config.toml
hidden_size = 256
num_attention_heads = 2
intermediate_size = 1024
norm = "layernorm"
norm_eps = 1e-05
positions = "rope"
rope_theta = 70900.0
extras = ["capped logits"]
learning_rate = 0.00421
beta2 = 0.99
warmup_steps = 200
decay_shape = "sqrt"
train_tokens = 548200000
Each number is 500 + 50 x the weight over its row's rms, rounded and kept within 0 to 999. Layers, rows and columns count from 0. Numbers have three digits each. The size before them is the row's rms in percent of the matrix's.

# up: layer 8 MLP up, 1024x256, rms 0.176, rows 786-838, columns 128-255
# down: layer 8 MLP down (transposed), 1024x256, rms 0.177, rows 786-837, columns 128-255
up786 097:504520495445429503485539473490411547435491499469586469552578505471424550457444613547530537460518469455606483483493527509488528538479541457398508487577555516498472479498545533440445492545548496529610547522630561533423448451561460494525497501479561542437530541457520564468438507459489536511554538456524483505527529548481455494489445478471514518502449465392521512540410517570512540549379
down786 105:474541463459413521558535482463460534579513499543412476481535508494486564452580568536463496488533436512572526453533444615479394564548541451452524507530484493536504492444481518472461474484531490497515610600486439522466460482448542553436482478456496560474426542506521505569551438478496498517472449465531409481579547501563522479520462562562512555446511490453501497549443441543510514514440
up787 098:500457555450537473453377460515518494478492555486519512533541518508575442447488461482485449469446465585516516467436522459582578478551545553544527478609439477476471489638518639558536486475525450530508495579480435483485496471447533453473441471521465404515532436475354506493470513423465587533552523394454610567494504450451480519521492505491533511477510515450501413540480493557512485490478
down787 100:437459589468500505535456472558452438495489575480564519531550536550612511531495480469454451486495445436422452451522476506533513440410503466559507633584419513572552509529505536490458479473460490525601510596475504494599486540419533481510497576465492465476473443519464433430518555496422522621542536442492511596483479475585571456485453565545525514532484531524461445468347437505522481508516
up788 102:557503618482471510444459541504453497476526471538538467411481614609590539491504496561563439373456470485496469539511490492553485505528526421569539595427483466530534554496520521510533480507554490433488541461508475454414461471477513519425494509424523502497417380440546584515439486492498600471533438524535429514490494456519454472545497409556488341423538449479431421359466531434556491546506
down788 096:528523436489513482458495406550519508420547486464448466525513522428353524439462448505489538511468475409439477499421504469501485539440594456378521466595494543536446370454474544541517426539551557543504545487482427409561447514517442457510507669534448428468471533509539476476514488540546423572493456512504540407548543550491485452450587483470374490529633537486405469489495479545406422507542
up789 097:512541473557441542493459483519448472536544506462535442547590517492503559467511571505479414557425513519450508548471488498512429462435464483424570479444434548514566498509429427521471533539487471468497558411443457567538512391457534522457591502588583482490558447641568453520448411473496531557493540442541485422499532449448550440576525560567482498511487563528507477464604466512470563457482
down789 091:596476451495467490401495505524463472496580450520490522572487553508495484493533455499525576458515531548591458491508470554465497405578482446564493500509520480488514526507587460523525542455558481546566482534536451473444507471467486469523506539540421502518549436446495549502520580556437540497568521448447509426505432436563418498472523552494465503592482455547510599388444452454476422491427
up790 092:492528519530391437490573503490534540501505530568447469544506532394537433506500552489509397381461466501441468494473488506564473447456512473433537500606470523510470491485530481600487593539536477391616469457519458479562481537560471496453532519514536476535535500510556485407476386439453457431535500559563435510565500459472392499519513456500447548531432445517555471601535436522615565511453
down790 098:470685508417505515550506502470518435365462493488530487466494500610529466472594564426469542633370544523506524511517504471446433407571493397504493570504562481568466423508546538461557521580485540551432438612428603540461500505487509488481449512499404423587458441455482544570482560495479496579482609497478563482437411507496464519489497450500541569453489502476531507471555496554512436510542
up791 105:478513557488521506528425494592443477375579485480491441451499460633496534452550536393484460397491541422560569487540403429420406519526491581460510509435521510592514464456448487491514402471501530586594548559453440441556471494618485482517485545455538570522512557511490491335480606506560523522458463492453529550482440445521503525519450512535472497441506520514554433495570580520451534391560
down791 110:495531451448507515479538527491613501551434550461532567499506540517530458542478501598438557521485552453546549482422528400430462492564481511531524455577602433536557473436461521463502498556537561569475585533587472502465462536533465566521531535477449491441450428500519500443490572546544439480542552512473480517484397419436439515482576549488576484535539508430478452463536587466436496461594
up792 100:456480520545531552544574527453419536451466509471507521457493483421409576532488504458508464448510628443513448461477574486553604639452397484600499504508435572458483549502492400541448480583486474393502449418477495539492494442545500524397508520431464460476452438530485475511583469488509498488415537534556484542405564482460549476529484528401460423514519497451530511422467506485519544509452
down792 099:522464431436534482547526462544481531472592486519511467493524495511468474451428553505465515512532490538610437443478519435565478509556491449524405507425469536505592467396547481445557516526474500514509525543582508537509470494413530401584499594372522552483512472461584466538461441554509525475467458510535497504658434536532542591553505394417508555485493442573492560413444555483423531531542
up793 099:505509511574460587452506501503488472436462519511566448536394547468427507568475507560515497493509582496423585567415562524487432389500537471524510469468559469454529580535489622545420589533533402463453438419397481477523498541466536529390525459568494417455600481524486431643479419453562492466486514489431535510451495475422486615551554455481458536575437535503501529524494495440560548575450
down793 097:472475541492443490547519466510537510532500540509508586490440448494531473521484459487520508585413419471597394483465459546487522546606554578479453453573476563550528570491409431440474484454477505563533556484558497456561499471446512512557500472537486554585431555473595444519526542503495562475526496460490484456517413460543499517572518516547566462368414412512510470571540556492519463480508
up794 111:478442440463454593453463491519564432532526448535501504468358475492511414503532535419539533506370544512552410544495554499529503534470456596466512456621500474540551560507558539487482450509463572575639401541464524476511488557461437418530423449389523495541546539513486516492435621538509509469475478473558501557523573497446533405475585454491412454508546532454486508474475514549451430438573
down794 111:541507490457593496560475405452471508388568477477419501505547471492594589427462523482398582479391465482480401449521488545531526489567467522438513480520425503566546623519482607442516511564538604475464491587432485469458504559507506451536492505489508397469420527521455595485488423513416488492528478489474440430537501470476456427493424543566601522547486574553523534378481449453544518571520
up795 114:505496444472522368590527493501540555356439562465515544573529389485537482502552485521548455444430481470518520312511540557482584499455473424510449397490525547605501444537559507428571593591506522438599574546462503488522546516519461490502427499568519513481423462481500523450456446408559446502501521568513479494507544590442553408509459522501441499506461504452503567471496518501547548451530
down795 101:475575470539491467519399414409511489519531473593579455563536529517495529541494445577535539453594605539399511498454519506432471568528528490470476539440539440604529494452474554472450406495554513457503475576453541500451407507485624422505489497490485482545482577499518561502435472485530505604484524536426464572536434554476457415517622540459588495562507473494520439551430503533571423481540
up796 101:406687531489526539531445482452510502481569551553445499436546451439471490498416509579439419497422500535527572396428457503473379511438437491545522397442478538562439536479566506464432546544509481534502463515453534548583443434584514461552572532501485501484499559389545569537461450471493544551472488522549476550456488442556480555473511413492478604561578512425516567468437533511508566501506
down796 107:511526604506565456350500451486555501564470523464478522558539507421389538580563549577406442429609492641583506486520551484519408537515417510426410529548483508559421564487496496525510466489476488493517463480433455365506386468459423498536553490552497477476521590499521537444468493569501522539507549408480501580602470546519545443502516520549577501523570512479437569506468491447501452504503
up797 135:523412424557414514498575468477481500573542482499503500474461453531454464516496518463509479510536485501566490473524517536423583541490553566602565481442457532548432390525513421499569545433515407553506413440443528425477513535476538513628500435459541507570481529570469541526520536476530419456586483511469482523535414517507527530533560446426438549417497442526489535431459499564490471511574
down797 110:606479549507512453519502528589492448426498551452487480393543447464445509508538486510448501463516490507539547504549492536523450435428427503479480479534433528547473465519594510552472472466588586533537480484499383467583538502541383488490512479463581495514467511493559440485551487496467525531425489501557562454502578515424545500492532484508376467534560499468495508477526397481416522478498
up798 088:469507439519473486411439531555433564437508453477512434426494479573459503394504472514391586480471498489453505444577521504441503483527559483459480470521542503447575443470571560512539486485534547540495451561502437584511531479532515525461403520437570515584516535446464464493592560426442503475420487480514435476488568531460488478512500483619464609415519463436479558464429509478469470456499
down798 094:548551578570470413551460443408528530588452494476405600439407528408514583497499466565500443524444522536507532508498512589522522507500411454598498631525530500525428447546491597432488464534508443489655507500505518478459487417461543527566573555493419520448459416567573455504549396507538569579494532474452477543542475569489486442515612479394558458527519531565592470458536516495510554559471
up799 100:422501408451480478394520601519441513482485507491516462523515455391607500519567522530531526544518504471530491478489507438540432560578544450562553574536445556477482501519539572567493448476499453532434490485493494632558425521425503464512556468480535463564499542439577489403419517456559545443456395492496506431545544412542556519509498457417497422527500563480491542542506499404561465500509
down799 097:440437522454510552461520569510543409588549565454472492450571456546492510559468505520438495405578526578408536551535415549385489517509537455436510459438498474543512444420557526446563447490600605486406490530364493429533466477410488501564382526553470454480434509443516487514532572488497512508526568494420497488520447483448429447478576511587478562409542564513465543519522451573384453497533
up800 101:543536497509467578378475506372484488502446560449602501451568469528488598550406529459471434491546478562491566492521545536467477493499486525467562483546462519554508406648609439491563516507548471467428479497531476552591526547481410423435569460521486454554451496447423465517542443457555472584476471514534483478510589442498476512561523446475551492503552398481514465476579388491553425551469
down800 089:471516556551458540551432440571528485551550506585610518554582459559483360468516481454546487529449498411477482492472466499577503519520491395502490464414515386502502426567533562510504503540477492475490436586535483499384512409429571587538468478529530501455460521494593513623453496496515418531526462471476473424537506541463523493378599558510460527607504494543517449547519594550487528523528
up801 093:443481481488500499580463467482569423488498601536504590504537526489516541460492461552510516520519513426576477459514484548462475524413531510478602516553466388452516505572537474492491490570459514412506541527538542476447423450546531464561440532480448461536534474456505489435554466485543587480531617506422436535511511501677446498583501482541523539487532564516451569581485495531489573542504
down801 099:478481451558452596549557496559465582526423540491498435408465403523453518535627542570440438464460528532478568525525463471542580466501566551520576548513515528541573512577532520494518543428494401527528487460632493466467481524594404442531436361504492485519522425586499522452574440508494461550514472431515440516492459430525460572563550470467544452512524537491516536544441585430477471484525
up802 099:578454477534526558412485501560490589592479508525545538499592510516439467484504569407618428489490599455440563598464488462534503430504553498509459517493558543453554514458364600468385553495568459480544489448426521532474555556475509523471551493462557461479440558536472429481479530462590447501560489429543512443523395473452523519523522562494422502611424551545481450530524489529520503527523
down802 100:437489558471491551446460436487507483502480542480559508534464485514516477540495546492495468437498515505592470438603469498590424515455536445570506511509455621463523539566530498485513481483469533508410528489379539549460413473476514496453437421573471488618454535415484491396414513486553472519551567522461458586434447573457476500355485457436628524530467396448531448516541443424508437474463
up803 096:443507607499431498587527584528525549508573499508604485490474505502494472507454488478613486542566383542520478446485597558544472592452531549530468502566386431453523463511441441439579457468464393515500484465536448470533464442460527462478513503500443472505504581562520511579595448409527560446522567478432544406507535493499552484433444507473450515455547513525426486560528501438410524416533
down803 097:487512582458538480547500385524450516497476536553405477508442464491531484544489557570467438580401430381451542447595419588534461523577482401471538583464485610493469481442497555567555539451483475586510433535433619533535465592398529471494520476502504483451446510515466485534483546506502431512476445492460416541467565541644577515525475527474494515480500427512448515479433401543450476506409
up804 103:564566429511492556488467456519514597450508552424548482468587590440514383512501506537509480535492533556508551522437574540538557499474440476506544549380475518538516485442483543480505438529505500587512441513547535443488527549478537502497486497452518452553426602544565583557488439452501477455491457483443568512433548475486585555452504516459467557522491505512625542391594421446563458453567
down804 094:597520449487527461456491590594443432443550458576544552542516527395501498488513570456427559490535508414622494464469492543596515629401519536474460556483496470518478408558392494466472578528549392461629502542456512438530513501448583501482505516440542475534573411461493483457471495443403506509517638447515512555529526465517458447535485524462597572418449463500525492443495530567505569483416
up805 097:475447472543488447489380456443544432482525471478606500540545501487510427388528494476551556549412492426419495454451551450502476548496453477478575461519517556456484495551539502500556475421312408430521592476544565539459468507533479478490481445520443457507501525457501458493541487491482494487550542448488484562523480448458531487453509495548541555517582604528405466584445427574469415496425
down805 104:585418557583507495505503491523537613532524546453519562485471341545445556419553499522475496520457464518511565479453483526447460536525539598565425510440490438450606452494504470484477471532535530536611517448415534471499480439548528558484507445576449563507455464406437512496456548581467509432519499397483464524552593549481499458438581528510552488489519482518535534488475485447533415522417
up806 101:481529505581526536493508480345491527492459451501524513449528367508478476579575471525448436506451566546573454527526477513457466505536476533588517556459463455467404468544536574507503561482519394476568467531475574483509480488518510492485516432553443505492563452508569588531481484558540500514420479633476484505485463580554513492451649538575420472343519503492427533411475456488457460556478
down806 095:559500474449447565500496563591526396463475522394519552520494453468543524468516552502481489550646436560458464398512554515527526459458545499529493435528543438455489465641429478464564479541517574536509477503461487520456547497446535552539458483435500430514532519522499448506479590573553543462476522375545499544391514458560454545510492472487455562502520516502548424518558537433492502515461
up807 100:504503589543479632457413444507518487598548486523578502480563518508577525567544535469414473451439465482498481462473544493474550487572523454570374502547443449507377504478486485448487471526582450598512566574522427461509575495500532586414585513511510520390504518499486532491510506413529440502497501456444511455507482485417500541468545458528463505500515453526476513456411495462518487500529
down807 092:503476555495398517488448491523575517465563577506493482511527487384380529483518459459463511443530477483561537531547481465469542487399548480516522561512524413438463558555456443494573594474498442477424510537471409494368514519576521490519529512495475527485523535579509437496437412561480519425414514523565519515459546505521398525544473538494484501448540535498406579494441545498484634568586
up808 099:517443421479539604478486426473466482510580510598613583479512397505563542491474499510479426460508468470560484518514499512440517570486448522433569540444602513545481457491546570471498513474455465565539543468436444438536504397447601511577535526486515563556502575430456471442479386503464424567500481446540585532507514557472533602490536485504494600505465490524477491589534527484440497500441
down808 102:537506478605579488556500525493543546521423516511434500545626501511484495497506511433463551532477517532466470504569454543548542538517535466588480467538513513473515488605463418490472538538513432448559530450629460465508512543521482462476528525495486572501474519531539435618481517458528520503481566547538545400519502575558379557592542537480508460539420472542541537575472427471430495496510
up809 102:484511489588419485441509535506511471487436479573484561545502466500443440432537479539572525458524491543615473554588394482505501564525501557552431492461493517383453498544477508450470511479511584575485444454430460437504549550565526505512548586493440618487536515450481505512478487429474519507463546497495446435427593462605490575601450552460569444510601494395474422483381491535501475511512
down809 094:490445471518569607587486503487460448533467475556535431529419540514523532499474476564540557470472396493445579457473526408394532501513530561544445536487456577501521531453491570405522469512550466553513569537533546551470503512501496541456416507515445491476514508529496672529493567496415487500413516441430460541483496472457461485507554539533485529552449467424625486424551579452520556490466
up810 102:466463460490424504499635512498452445506474495498385511480547531405439507561486449539572489447398497550404526532506505524528579442525490382564457604567456528554462476455491494508564524462490434613611401467579485522503496583512546488529479466567445438474429510594511540518438494459530511525522389539420426512514546409471471556553480534503484541456408495504477501538586502596441510454486
down810 098:504472491445567459523385572448407463491523482502528507447425469518495522401524491410510541523506554450534488494531458520483550481545492533452517452577572511437509486540580534522429480534602561551499494579476492505479440563511399486534473505526607497436437600430447499516490459517402473494506507454531496432389541450541541555524526501513489427536595505468643476500512549462489516539531
up811 098:509428553434395528522588490429533491553531549471471460408538536482469538474521452479480453537444483446487528481480429504530413594471501571600461573491470456573446540469493531482510489567506579483491497546558540549565487476480579433477470539521449519424586492391496471395537487481468448472526432398606445504385537392506439548549496438440491499463470602484455481427578496504567527457388
down811 100:414493516497532505471449542521420388511520446552626499496494506434486579482632570529455483463467496517425463462441542574470536513551510492507528539415499507494530498466529547485526534523577481535616497478475473542463523500522541428511466417346550506544486354532552593474575497631433542506569557539519587513563459557514482509484485487498481508478572517526531487426522498478586408480513
up812 097:464546504504538487551524404557580511496479560454452570390525468497506604565413575507437555451498456557467394562560560470571474441515560509515455504478500544458468516505443501495492452434471532424467421495421582407493508413483462477553518542546473424470407498489474537459520542520488587472468411491520494547554405457432533563468541598611405560524471533454485464453535511515543575557426
down812 097:480487571496449515404567575418451433585522454519560491633587467561402489533503482479463531555527468366538465386487502538465461531422604553497522544498525437432524488477584556446441515532487435509490542534514457494520543566490570523455523442533413563512435535573497503472492519535448464529478611521487511437482542553416488446475418472481490406557547577553553477530510497496528530478463
up813 099:500575541553442538450564549510537473565479523534477479490507564571446496536508523517517478465490481516514492459582487501550500502590484452502479547616522491470539528501515576596412487357560549415488438523488471491484547425571563491523565524481414604484557563456379474459504578373498520492525387515575445488474530417526389505488547519480433521403474512487450423484377503535425472524503
down813 102:544489439532569561483607497495513424561597496551500486549450541546448504556534587503466509414588508587525483524403532524486520536496428579603559529510541484489501427544590536506430489529528523521439456458543563497526519608614576486551546525438500566452499534524513562436542479521496527543441488500507535415508435629459524467403489536449537435580468558485589488518438450573517498476492
up814 102:436465525554547515354571492552485557564540491464513403540445540500486443418450551499535426553551594539532512471469504454433586508462529489401416536461462432465522462513468561378427496585476554544523599510429584469406465444446403524571534477499504519563465502464545512527555540426453481503486539542512515492431504537571460518502476417434458504421412467498489520559357499473530512541571
down814 100:479461494561631603454544518430497553522407584549422535467541529551425497501538451609543513581502457474503545577535496469522526567445571574587467537485531564490602543465482539449452470464428536445544500491459526495496453485542466506443539487455476545524439522534499487498507505479465557502503560586438455505541445527527490428568423560464431427574439508598525435525408490523467569459424
up815 106:500581523476435507602474558466495516558457554516444523450520504488504592459531510509486511492438515530510562489378477515425604456504627576505518495448547489464476508512488570495416461450504548437526525511561542481543492431466471534496543527464501551516558506509488494590497349479488564561479489429462469580459452560504558463559485557538575564456515410463338539538518583557445586423454
down815 106:482478570453482550442475502544554529569406427490513486429567399542413518419556477469483470510532510502496466435448509505517513418460547463482511505542502510605612536518672586504407480503428495522507492452409615533462489481489442567527584519524477496511519505497420570570481469558480533471570495445489491461519482518510453528674533436463517549463453501372445482506481522500545506532474
up816 095:499525544512491572478494449522510477441619541485529492438476494545502581534505506525479525521520433443474489484532460477543539616539527548508538552560465497438453447513458462531462579492523394493507454521513539413502467550469464509537531474587494460424527469400508519503462611519447491414558557575509483471462497514451377485512468440430485510480517474627452484484488454365452543562493
down816 098:542495505477490403490476578418548458506479545440517412514530468509408463555610482427447623525590508413551545525403524529432505467478582433440430535443499520539501474482467477524483436525474486564503535470581504532424527490488575495413514525438477568444473554656522506504515520479562508576481554424521487478456519489519524535465555465540507475492466496377527551499577477539469496437471
up817 102:520501504462537498542441465568530536457485416528494410386485555414561529463506494579566484394465466442552485455476533457567477401531483504512588545578554383486564450561447448568463511580489551444551487567470493510489469523450517525475572523501577533475434505607490476457541524495579567529516476488518554481574536477491468509460466466521434448568571480488427522480566534472496465522452
down817 095:549449529483374476584528544490515435475460570507482545537497479543474513502493502460416571493573449515441532586493503537462524527442461498553533441494453590472491501447542485550567477584445539521504545532424448534587489509542466504495457528510507499456423550537501418527535575565551529540468530507547420425480420451477528500533489397494495503448499505514568487620533409470455395390457
up818 101:526421580484504483525441545451473608468451609545567477525503559540450494458487503497568503433499456457466391498475452562518463505534424459383506498519352447470407538348522511429461534535586498524525502473588482635518506487422535516529498545495516492401465480490649532633504405482497480506495440390497445417509560485521543474559504463507562487497510443450475511482586530551478479474469
down818 104:580525539549462391471597438399445445404540406480491553542540531459444593508485446443570558463497510535505445599448525558382441471533523413461514571543526547533443530418508471389447508514527469479449514495472502541473535478425462593450481453543487434465518467544488515450475458598556590574569531464504477612485479492485529507451502506481583534479516481530441512530497517525546555546444
up819 096:493504533495498497487473481457537550500481509515418581457445462452551500551486439305412516551581499441458514524373511432437419501561499541567520574540490513411516521510441500507536422473505470498509455502540479526479550498556457433480571523543514513564463519542466512448573513514501559504484461530499495487502450572491367521470498417514522504573419418478423557515518527452574484502454
down819 106:436443487579438481508533501554536508591481572589565492503466508434471379486508491538545432528487473484462598454507520549473540607578468454544449442421523544445517533493493511490419515554460463504631483447539513428581465467541507438604504428415571496459506495413445493577588558539556522417598429526529498472472492484523537495566494513534512501380530433495464501545539529502592526531435
up820 090:442509465496563475469555549434546610505531520550477580462468452507475467469456490532531553556476527417596483530477488578567491510451509513652463469472544559495527524565537510531526496492491461522483457562529512483506476455471449475441605544438527490413540464516453463584433507549493579468518461548545494525406494597530355538441436434534560589404473441464556481478441468490505494449470
down820 094:496514567626495573523504473501488412541464466426471376617453518504491493510588430564482572546402452493515513462550551456403539560492372494510440508560550517476600410426563563516480427457363443467491492452408509448433523515541542561488572534442634478511506589518528529519492407487478533513449523498499445571527605426511456500515504380526547500535512544540404487492597561470478444561466
up821 104:502504574459505602574523523460496476542437551587474533534522514441593530419588487457463506518519527417479381450506465505562510513535442445382439483520575556530580508523494496520428564521556504502496507408455487465430489412509493480501575464496407467486411477559447469564466527399536498447450579499482560502460475461560529588455479479588470475428547577520481500562492575575329484537493
down821 098:497547584463429586433432524485537490476414499460548575438525518495490510510484492503399529564512549370479514397580341538469412445505434531507477484484506535466499499529546550521546486410488561508474426523529541493560481400544480512496449516564426430439593465515400529498502521506516438486438545581486506489514504552520578534472532530546474500448486517454521520547452559557405442507547
up822 101:402609596449379425518491487476428511504436516582431546477400478572548393551513454512559533481501497548602490523558477506588509575529516561518424528481475591476500449469530435417503460530535613514527549443635488498510579486566534454412489498478529556538547509537507480559438553524482452457571519573520544459506520552497430540443493438457502393539459494485502403411483455557419447557590
down822 098:476556487519411559467491475575523395534495500453392474513530529435516513531514571505525478431494448509494434599472554491491532559437464611493484579460521548484528459535466448501531561537462487489501463517505635487562523473535530460496445508569465505508553476536519429567458473439544589418426523534510466551478519442495437500486523586563533486533366516529555467552476481447401413477477
up823 098:615466427530496480567572559489458484519467557521414459453444431484435562529485522518422451483541481563535469635535408521535547520480555572425556564492473451469478565531521460404513516543509494499544544546571635552408425415523546516520573462524556461534525515546412581494474502416493487521554486414634458440507422492451498511491512508474477506451502521554512608477494523468458621463470
down823 094:519566577453443480481511514449443498538483497435439506520513511534564587394545488440518526430548557513527489436381626537463517483564426479469461466527563549444444517416524503501481551520410478545542406502498503576491515557467509423559438520444481484455501520464534467569387486491578517532389443552469505433454446483550402476571442513548468494556447475480512567486618387424448539471526
up824 105:480477513495486465528486466501557435489541476486458577479454442407528450499407519429453644495535473410589447583545478541483510538556578529522457461446477498446499509461536576539479451496442447447542582571551440521452538564491447458510450548480477443514514494577419390509518519419581541479460513523536431448483531567475483548563495492569528527633442494512577474506457463529495513506460
down824 100:558566400536544562539407569509474499534594506478482467567582449430456589506458512401551512499511544472452515498532493463516536455537493393533482449598568418507558515526634433528481528436440611566512580537476492527565499489487587432515419504476572491534492541403480503572490515542544584419434613389537495459513559483475447476506554554417443534480579610401449548462497543438529385439503
up825 099:531500472492494490468530451458602536557471476436428546486549536514600483504536483543418457448487406445458456506561475495482414508554444572492544481515567468531459460494554553639528530531409568471524541495479418513474429579529481514563521472544536549396494503424537523438573529524504438474491467419536513457540490551517415510502587488548592413471531506537493597514468470505584420568554
down825 094:530509522527449401478443510471388433454516548491524553450534528481481479543526464510420496503571489438536553466500511420449585421556511426553468483556528623388466580494545493424586597444537484513456450523577540485581602490443540522470500539527444443534465587480572559443431450437514435531500520520579436506487500458573566570419464504423406530539528429495582469502534525515488474522569
up826 103:490507441563512430582476470482556511451483516482578532616531468467348513409575482391551511548551457432537523444543390545430497534468444516516536546512565457501521487529481515592506535482461420521505594494502481510520563530492478512449491505462525423381534462553461452477583518462441479536437464449504491505507413505417519478557529600469437520485497540486520546469536571468529595509515
down826 106:482493525431519401476502517446615523578523498500499531523487514506448456525580452431537476548570547410450594591419486524519550479458405526429456366517518480546493532484418454445508539577424605545459481481537513503537564545450516469566467388513496518559561452427538454529515598450404450492457478588555470521518497467458512436464469457446475465478496525428543490391404527429538530501497
up827 102:541568522547514515438487440453492559555449445515555550493509568564387460583469460521584475472439479541489484486528505431535544583578483510450422551599481630450492450445551472448550447524517498471563477543480517466535500470492583566555494463435535471457423516411481481481458459592481510512517540569530511517540481482558427570532474501522530453474525584521559534496559409551493558539543
down827 099:552523449504539450549507467472538539424468554507488563499516592512528626507567595431551461544537511524428480565448554474505537531503581571436469407495478380559494492435425411498570492489511472560493461487561426436325490460498457503505453409517517527505515531516498489391459559477524485573477455398483456481535453574490515491561479453418592509476572544537402430470487504495490504476493
up828 104:589400540469522512451489492497541450544526433454502598476509569443514470560573439574511482427471460536508502559485512515466447496552468635555527411534474418530463450554496478432421512592469538454586493412522474517514536503441578490484502391434508545454583509517556518591471440560505560463584437455465474522533580486482519487568545454533479421535456480482494449505515440535531546529562
down828 104:513428515517604612469486540571423471543474536586556532565489507498459562441511569517466515496537509538658558580570501474555566497572467472546493481438512483413472501399650529505554544552612409420487523495557482523405645515552450454559520498448565437527511554485505547546521472462452606452487426509568437517457499511434507501511521523547443507467439464486469432489496504535455514492530
up829 097:500587512523451483436475418467399473481561510435501541540588514490418473465580495504519576490454481509580509453543531475535470463546561450506495573483585503500484444523544485485471457482532588564432479602502497541493503512483542550518499432526616497395451489475472400564452530475482487456501476550530510458537554599462476528447463422486485486501586414496533499491461429514545557481484
down829 093:426539512597529447463544514485446456534439493500522471502475557501452468501564484514479500426463549458513455567503469478442457495461467483518531528541427564459503484442497420575464445530461446446549479520569577466468483474485414481517406491476436522636549558462483490568523476515483577445571520530512502550497489536521559375443495622569511470493417510530448542493544465519514477514487
up830 095:578577461458473450488522440478513567476441496526586601409485525579467491502579518427554393527424516470538570532565515474502537398519528492508502483465593481445455468473605652467457483484443477461538510543457427528475390415584451559506601634501490473488490499547600450497515509520465513494452454584482454586468527501517583510493510434437486446513462575445420541487483483441463439474510
down830 097:470498475501514440447522527480437500464594398523513488574510528477480409531496359378565458516502521470558438564529543497555509479477565638436444474421440474465568549519502439484541483537504488507496481477515467480456532506484503493405436627541526488474518508502487515520462555535546523507521545536463521403532478476516427492490489464566502561606452472510529393502554591507594583507458
up831 099:551435457557514492469412533543437512496577484609454536576528592464470433597528489470559405577465465333509568502519532476498538577492553454526575471530493512485474492554476546470492503515533489471446437456514450598454511435515477501522550550499495503510565447595351357474434510429532517548483498541446463584465515403478470481506494511471488473438538521434461478415562518540436488526512
down831 095:483609417552494491595669468550353473444443514537500518543468506525457576482482490443458524489450578383450496560503534472464466530510460468510463491535513483457514463554485589465475512605467507483485502455520411521493514409650450489608553558536503540399509475510468600466363479500395569444494485551543480419515542483473376527470554565524476368463494472519456490431463537506453533452484
up832 102:521515481513493480569467585516548430507487567466543562520519463492496513546509503590529494500512445444553467530430488454465440508491483542506584488483569484383478581533475492418451429373491565502411464527564490470517539511419511532540521572510522680509567468401516524477470433496497570504598507497481506499480455520591563487553487501510503540371497508473511409488482497513473488446513
down832 103:481515356505497490478532546514545512576493488477398424423480499492483460499492535440532547405504474525555471547579495566503437469369393409553606506535473457438439494512589563570537465509524487487486508450534596515611558552548521498442465514503476384576536431480452501488552578393492442408537435532506514600500541496504454480446509429412520498510545472510556456547568608530535537529514
up833 093:544506462480500482459510486491465518354368425559505527550486529522475521514590461459406556557508500517539478458438494483459548469512559484479509485493526434455597467508384518477537513463428483467606595512546463530621546486494524486460565517515421473561522484501509466553483471502481399489345542483583500556544454524417531523496522449469556571595497478507546516567403521564580547558525
down833 089:539481512453516478505487583526517459534575504408491567401543524515503555550507550512566506509520561524481513510526482522504508536560474532464533479447466568521515513532577565492416448509485488498475535565553507520448527456497399491478480517553594475434485457447565555452553566489426552515591526531501528418440534421490560482536545454481398567408394536491516529392547413482517436453549
up834 099:486488544446442513588476430536532458428474557512464582478446493483570537482492420499507475499419513479508525545593498498551651495562478543494519555502541442397501569555540497610494379457449496555500388477447483432503511431585533525450519483545485468427499555482456428489501465413563540516406480471468542509473578492445491505539500430536540560611462577558495434534427505515511482547444
down834 103:480622513563576487418391478566504510513403478493525465491589532509440472464455549532524470539605457567519457561465474501524484574526546540511441489557400539573456467507514424563568539530546579508518559470534444476436403460477439500496518461462549517533447516518627502493406444496410463471460570561582417492537523554505387508475478522601434429474512314539470554498532467456504423467453
up835 096:467473540499438481437346453499509481502498520518486511547494413549446422559488481425480551515513475548449424520498458437487509508557420544482491388589456526455600498527483536518579534488444518390472516535522542548484431487520477537421518440582471550520556623544490459490463513536524540570427518484465543510601466448455546426483573444543504595525481483465374479509632460455501451509536
down835 104:548571444416467434563438446403532462411491469540535468525495636475537511488469545508502515510589473542442379425554502533504482595477474524524552634434436441347551449520468507420461455510446452567509513438469462436516483526531591552360463540554420516437509466432504563490464484532515455535535461530567501499476504493468486499485552527489521625544473578525504563588524474455417568526528
up836 094:490447554575479541508496479409483523497532497520623542494534393536534464428394580581453479431504541460449507517529512536568518519486427532555457479598555508518538441477577524487535537473483471494490552555479520581462495456372424496505491494502479478454506544467561449506463477484586482594495510555468513554507515450543430582441444522460440478571470608378422540497430475461497519468500
down836 099:495534505518498409503488565527498549512526524454583466540468447549548451489449522492566439462485455459495447515473499493468401456429601445544493487501512450527571480410524474549421548539500518468467406506467569514437450489466446561561414498584488520479506574508514506450437511519497510556536486555458537527567548458605519446491479485524481458583477503554521548584506509516487507513507
up837 104:396420494473554478521461586590428473509552400472489434454473469542461446581525540482552538559440549495566471483486531453487514472537550493519640537517428376511411487465484523459481527514565547539491555428457499462474492449456512479486555479523499542611506470504544493547459531508509531530528445558452481461528457508377549521481525482388544496446471514497514510522550485509509544472497
down837 097:504535542636479571548500491465561454504458522487470558429533509499456461509496460456483536467478465422488543532572504411529486469511435478464490548517471564670517530510563500648417463453597495434491494526447508473500507500535527421538477503468461534437582420472479530441455492606547449491508511505567580558451547474564514476433555470590483538510486540436551595493466496434443459536570
up838 096:462513500421491448545462555529544499557396520449429438353513583446497479573584452428501469480596513549478512538437509520490407473559527487536453577516569481458481503557586498452438489446557461426573543607557450493434468441413489532455519442498513500483479632432546477564462377521500488449546501461520506482517511466574550504525501458526482549459501572457429485391513421593583485540509